Weights of a small transformer language model: capped logits, a variant of Muon for these matrices.
Each number is 128 + 32 x the weight over its row's rms, rounded and kept within 0 to 255. Layers, rows and columns count from 0. Numbers have three digits each. The size before them is the row's rms in percent of the matrix's.

# layer 6 MLP down (transposed), 4096x1024, rms 0.0582, rows 438-471, columns 320-383
102:058111099131147148172058068087135120070116106126198187149131146120117179164091122106120186117080121071120200189133113104101156145113106114155160163155128139081118143110158096119126100151130113
102:083200181124114126128125122140162149168114073131089083104108157117170124130126098179126098094108160156124080138127158128176154155227098110094126106107117134165114163179135119099126089115139075
101:156173114142101175096142152119126148125181160102144085125123095119136169126160204135151133162170052139131124145103078143123086101054197229133134123129118147175099135203144107106122148118130151
099:121156111160113123089146133118152106123124149119140147129183110117186139132163118195152089166060172127170125124133106119124138138203093186165189098134134087100121120092103174125134076088127041
101:189120060160189087207153084197121093089129096132111191168144164138086126159180128182151197080083152130091137131074136129138182116130075170092081150110136150176159122115158169114129071097067123
100:134147140141165106148094129104137147120080150115149130177145137154161146184093134113137119119103122178128065103139035148130100097096127118135107109157164101142100154146125118102109100134208042
101:175107067173147104138001129057132205149132105085115144158143160144113108107113177155084117159173133103106087124185131037147098117154138123179135120126064128099138132195118143109123058116198061
101:157147153145083142163103166107145173092126090163082162098153148163120163141139094151154111039104169143132178142098166127089067122124132122147166112136087153152099175109194102157156107113143090
098:091213119159109145108118148139137124165152169134132145183131166097106134137142165142075146143175137060171143183112138136100129141141111161071132148123159134048166172096171116129108137127169142
097:120172112115119183145150082206157095084158161075101110145096171126093123141076126145143108116107161090043130150125151147127186118068153158164193181102154083080096140097045074138111135093177199
107:177083061174164158137156167107191127149185111179100117137163049113103078073147112084124094169114166131084153142092185145155150137159129128120117066150151111140061075124124141109082106128141171
098:140180127084105088102099140119151101153139137104140148134144106105160106131125094148088062153193076143119183157166150163106151115109104076143113180096129077167083140140161165076107138168131099
099:207180113163153124152162205165152213156114151122097150168106157084146162120096152177143068188155140149118172072099126117063125140131094150095093184138179118142109107088163178048134077082133052
098:071175170170046115098105107134121140162118163133134112156135168072119182074171151154163210101128082137122136158181151173149142139142165115094164122138125125130169148126057191094118138149093102
100:118193101115164151071122170173157102160105085155095111103129118099089165080142131148107124110097162089135137119092191103115083129107117084131133148178168086147119164154176090164136134114220113
100:096099099122174147156176104139136141112128180146100182109154094162098129176168128102120048215170120123104143131137185065193094099086122132186144117139140115081108165128149111179123141180154066
102:148097180082187146105126165154078154138153164190185164156132176089117091127162142112184141076189132143087084122150137156091137113157079138099148127204119138133151095188137090117145114124167117
100:132158079121122147129115116136102100136147119044088099083137083152117149153076136108182033139128199126113187094133158122118119102135088182080143137187161063094150087089125155169117149112147115
097:128074172075164124118130103129081133083113091146145151141151214123123174123118134156099159114168130147147111192113134158143145103162193137135068044100089123148186110193225083064099084126100102
099:141146115148152136182096152160083176167128065071188109185146093074185110169131109094168123166114066106153164118175114114162108111135152149104152048176131137151139124144106073132145120105137118
102:124117113133116115115074121143133158079129126058148113175111128109133072102149095155153123107165142148135070095106142098124138143215115096113102092088116112165149155110114200104118134118126141
102:114069095139097073155095136162112142132130132135184167128142068136098106140181112125134141132136127182169077148097133058147171071144162082124165181108153125128171080099121085107165195121124178
102:072144119162124125101138161146165167094116105149105083124140148098161077124112171066149145089142126167084239168116115137160118165178145136193134155195106103129169136115141144169139128147088105
098:075167162160178138087152140128104097151176147139121132076086080113127177154117185054176133149090140069150191152135152166067166135141127161106099155121127144155140101082076134106134189131173126
100:073112173083134171077146128127127122179135119114092085125121093136150108146097131123093100087152173178131091177131143154120137038145119147157097169142107130149145102130140112155079098169130171
104:210064099099042143107090164147136180146106120139160147054130143114163106120104090118161105109105126105146196152106162114090150151150154122121093080093121168151116140165117135135161118083108089
099:126067093127128153166128125076086088119126139085126109151104137151115096050175094116152115160141124111129118143128105151178092100181127130149091146139161136161108096078117150130135081174107095
100:143126217157132154099126137122105098160198103138176138132063161161064115118134149119092153172145081099137121110126123163098147163137121109092161172195162049067128164149131163098159111118165103
102:102111118104181135174065111165146152116183094119094102131121176122142112134136100143150135125155131052152167158100094066112112155123153070114165156076136081117124115113179169070131147142157116
103:134133077110175124174114167121114129094092112069120181136124113160152152097120122207114057087150110083185131054144150147099176088148159103151113157085114118063171103160107144222107081090075105
104:071115120147136160130133082142150137109133112152140110135086071130138128107159155103118083098087101196189114139114131049173191151104110137099148147116118111205185167108126078139171096146155063
102:072175142119089104157101080112183124079123135168161151127105130107102102101189134134134087127188131103104093173126124109117172034124204109096131175109167105109152118149083124115116067136142136
100:163159103150183134198136121121104211166125135129164122138114122159088093092171129121204103139130194128091110088044124114081121168100101088071191151140117096111207093098118087180148184152118106
098:191069116222148101158076165086124185151117098161171176145165067034118143149135110127159151124160129152090103136139115139120085081121092083132121172120127072166134083123109086084101127119152165
# layer 6 MLP gate, 4096x1024, rms 0.0565, rows 439-471, columns 320-383
099:174093130100146114106144145127092122172119171156124182145070172083111130124174101100104108120184154144195175102132106179110173168098151139152173125098111114135162185179091067066158169152065180
099:170133121216139164175190103128122117131157190108109127147108118106033081153173124120111152129147144099117156136085087065160128079136159133081163149150141102165148160141096145196086150098106112
101:170099139167154052115127137132111110146163201163144168120105185159150165115127139134106082125112111148091118105153179102135110119158155103124121109187153097101170133094153144084204123135132158
104:062106166099140132204069105046121151168095089156106149114106105129129097160121149099042161111081122073107089119147063145117167140090100143103143190123099113104169156092132158125140167206158131
100:114165126145140146102100129099182132140143124169074169138121139156133127149168171093126182153148097132166170085118103149178053172105103066213084131153166078096099147087101133102136083140174174
101:144046129132117112086085114115163146136191169165114164124065177111080117137181137093136151124182187170118142142126137107130099135157099168119139131075115176081098113118137182083072126078163090
101:181138104113096111085095116107161150121121087113193086095131111129174122107059144108136130125124140113118164172130171149096124155137126149127115097171127108089084130110124101122105116168094117
099:137157084091114168128094121077138119129129125122120122127102084134129124209105141076101147169136111125106096109127165090156122127148169157102139167158174122138061068138117131154099059111081171
099:074171151203102123106213208154144124072122137129117138111092127139185218115142160166127098115119131118186128151061113108058117131153130094124127165171136088158099171093104157087117128129182087
110:087122141181103154119111124154106157186131184119180171146067140125154102102164110119133124167102143048112141122157138112090088114144072107200149102165133150089116141207150113123065131132156119
100:127126159135115113114115116133150143108127164152135056161177105131055066117081116094104140120087119148157124178142104132175086121117145119155152090145080148148060154093147114090128191120159148
102:043133105104111124155143100161114156124101059135131102109095071148099141129174154120097127090120132108123110078122140127176128096100127209087178105145196097080158107129140112131128148198139129
098:118165134100041116126080127148146128193144112147115130116143082145151213139163092164101111138134084143129072138135099127166118157074117154062085106090068135144098091161184133091138122124119142
101:114122132121120116134065128101093110135094184093138090158080118131080115144138182139124117113096147104098121129108117102165108158127181131113098169156073112142189143149155060157136133136112152
100:146118113143118138174166081131144121208200150213081184088161147065086110106110146120149186161154161102160130108154098023115101150131123119149106153153124124098107187101132123115166149123198097
097:136045118061092134120081168113047150106148173152149133084128123118144102166151149166142079091126114134102203161161046181104129131097166179131126185129099115088154118198136101133094092142155114
101:136159132070160132127060135103079203139147127144100082087063133100114225155082150093152077142157154129179162127091079138086133098147123115139099104111115141205184128149099183098147081124106180
097:099190177104126218104141108101129077097151098123079116171170135124091140150143083118099180103094113069150114113164117134133152122146115100142086168176155099128130193142195109101158087194101153
099:129099125131120102166104167175135130143121152127130138070114105147142180114095148163139169124110084150190175124140075108151134129101110116147082106059140149108107181131100145171096137151133140
100:135114134118126136150165142128135099113099148103117098159156134109129136046185137169144060115108179126133087124179099155145151108162100073138168155095113140059146171114147126207152100118127161
098:095126159148147103090135159105169119143111164128074113155045123102128115097067115197158168108124114113121128155139215123122111133085160151141149117169143105197119128133142166178094126150157093
104:215134054094161176107149113103145088110086131116104129125186144169161140109125174133166116151148079116163151117145052141089112126165172111096060146084137101133110085145045137165169164161138072
100:134069089074134163115088138133133143150084168169144101109017156102137096112162134098178129149147082142097177168142079076112181115164082138156124082085175098139051155117133178122122094162154146
102:110129119164152144131132136132076104184108191159134137118131105098183126156153071147127101121134122080106182129064173168155145217123157081138145102069151105151156130121097119105163160122086161
105:181072160150080073151144096127177107113154098137100105142160122162083070112109049094164093196123072121126126108105148138103119072166097146132149181095162142175181103108130137075130153126170087
100:141134124118122125117128105094116162108113091151116169109165092073137155094121130164116132131135150067200133126117175074143086180133169089146148164071117128174104109187154121145140136088146128
098:127133106120095131150114112114130124167088134141151178103158172129147076146085098147165115120115157128075180108090131208172064126168099160157061139117136101134127140114162139178159138088159127
102:145106113083122171060134133114167138169093110059113103153141120139162087099057141129091121165120109134169157075164184119143125145067120152142073141147141064140146150094145169105141084123091135
099:138140170087099060158086173061100077142075124083064128093177120158084116150120170111125070156145146144119128125159116118148143155143142155122137130165104154089157179128159128101105115093106076
103:110114142103155149150098136114155105123199153161122097166072105122197189071140127142130111109106146158145162143160108152156100096131123101186082179149110127152113130178118114082169094167092099
106:145100105165127162118157160144163088115142101136078146144083092151091141146163149124072121077095125138184137133084122120128065150062114114105173167111128124150112145170187088155133157159125169
099:083089096079119142117150108118139084120140155172127113100119118121162146175183125121135097080057126164087103113158077127116095130116091209099083121104133086058165129131098152143131184123122085
098:117072127158098134104113148148171169061152082116130160091176052114118152118120143081149125058167055121153153165150079069131161110130091141136143131106104141110136092034104125163128074202112121
# layer 6 MLP up, 4096x1024, rms 0.0598, rows 439-471, columns 320-383
102:157095132161132137134158153163101185166125145111125124121095156149086166177125175136150170096142127076169128111171126059087115152116140139111135145115099143187165119114134121117120136137128123
101:175090153148119113191170133152089125050147100098122097129154116193072102124106142104146098159086147075142084093128110141142114116131113106086117095099110108166156179150129157081111094146115208
099:121154162117105112108185144070122087143113137163172143137087143177151123101107126111101098117117159143140099148071118127086131137107129125160126085143140101111228095161157137123109050152108148
105:148131123140062103070175145118108123155169145129091077138152161144133139111167138162154108156152122125158134093118166111093132172094089150206141143095137159131103081129093106136178109069148122
102:145112172127143139099188172088095069156163128122159124118108093130115143109096105128124098114123139125104119141119118103108132169201125100159091076131116145123101106104114134105181186054103119
101:102148124078162135134160140146120120131135142152113151167072168107087109086099188178184171119097116140099146192137099169143106137120128120156153104213164158097112082106112177169075104124100154
102:140139136192125133131147130151128148116125074135091070153176109129112113126056139141148083114134119110105175069144159208129123111141126120101080128110109102081162128098165063092171216197152112
099:115167136159142114106196157084087060089176114102109091094091181140148129148127169138169151102180096141144155177173137139097107142149156113171150139058073098113080174154120069159165192093078168
098:125074145103137180102105126067106114149137125169153171092113154135153106090149156135132156068138079175094133120115144062175133090103114138141130073110116124148131128060123161130161143115124130
105:122087111100168130123142168136178110167104131208109127077117158122119138106128012152159102159112087123145063154075168118075103075115109184151145126134142144131060109139133147148185098166144130
099:176155127115137141145069151120126114135113096122164164117165180181146215064114138167134181129093130111127126124130114099106188168139089121118111135167114090098129097134144149127119042108134169
099:122101141160154119127129117119149123108065150166161151123153179105143123102102139101179142123131110178109147097134126079159151121186132120164163156133115180116155151120186148115116139098140103
098:111135105221168160138094154130120084156173120156179134161134197127086117208130148101085079085124093119117179112075090095101147156161117122113104090198107049095079105121109041113121155131111156
099:049119130102190156129144211133088121128188101168129125151116107146131179158054138143128127133115136079122135082149147151119141117152134120159059111150123154076122075073111120127098183135099112
101:092108106102141103137157097097140165117107172119097156116163203080168103102125135111087088113150077112165180112133115179201146121169128123043081091164175039119167122114160202100116150116090172
101:105141114137070158121081215064111094094169186145097122117082180132137078122121145199157113208115148171122127195167104114133137051100126100123080103125089115150118088173148157135105095136142134
100:122144170143145147148119120103107101141117098096068104176138089127134120160190127132116129174099143134191175134067090134101115067074112106202099113100194180164066123139096164136148114093100191
102:206175104164108160167126126124117157179111182136162136159160078182053181165107069123141107152068138078159115168154145177085131082148138099115184121135105144073098110112127064147152154157104185
101:118117134133081123167121123135119115165120174126128116182141165139124082079045105105118116127157165089182085167134155198131123088072110111107056150185151127100121146216099088136133171115148127
099:106181076138097158126100120092146111107083093109151088103072070173107117134142132113145133112194134150128106135140086116140192195128120138193112167134124159135078108044154133177094127161072092
101:146124070086102114107108105133104060131160030120087172122134160138118163168100107144184105146115179144183140095105132108153087161138136151139139110117113091127122055157066083094064153091153154
098:121130082097138132168159146129112100141100127100138165077135170097126176165142137135149123162086101089089125133117089184194153079111081092075107123148203142118156183133112150112091120101153142
097:090124133130148139158132164068107051142129133079134091132199128090140102120098111124163172131131138153133158159088127105119155166106084147138116102123111111153105173117124108060116167112098179
100:081121141083144145107069096100152085088133128139109115125185152150153152108113168119108132091132076131121111115212099067114112096099135127155133113143149101107115124136139077160122089179093125
103:125103110149157148148133108085058089112105127124166130100166125106127167123119091172136114145110130164155050138171145142093159096050154118101151075118123098133114162179110102155108147174140142
097:111113150120132192126125130130144071102145143150163107148227128165104106114125093122128170118137133091100106106085141059095156110107066089099110172141115196162117135106089072147113114175142091
098:118148067190101068118126109132129108134161106147124114112079152119108166123124094120168075146116175174196053118108182155065144116147099111115086124102157141092143122106124093140104099064119133
102:163106100138100078177136140107154030099112122107033111082200176139189103093135150114136149181149133093157100098151155076088108194136141200158118155134130136133151125187119170151109101108139098
099:145125121137104187116115195089115110125082148166136087154128126158156154096164143106127170129093136109132104154141167099134138128143208088086161126108119053131120130177143118148075171123113125
101:078144147115085125105118100132125107116121085132092125168052146095146148088118060119128149056064144073118046113167161105086181099082092116180098140110157166124174120108095092161130138151153131
101:122080162178187173092160099189095109094147106111149140144127123095169129132142151100204160135087094149145140162165135066149129139151160113150177154118112140013131152061151114125144116106212114
099:094155131143149174106054151151107147129158171200160118100084121133129147089106094173150150161141148139089121096116161210134166152114115106203127172105138115137117179134064178135143134158140140
103:105121201095121149131134177145076150104167116144134154145131076139115129105163141182118180109091110120064155139143108168163155134145110136162100107152084143179107112107116132124106114187123140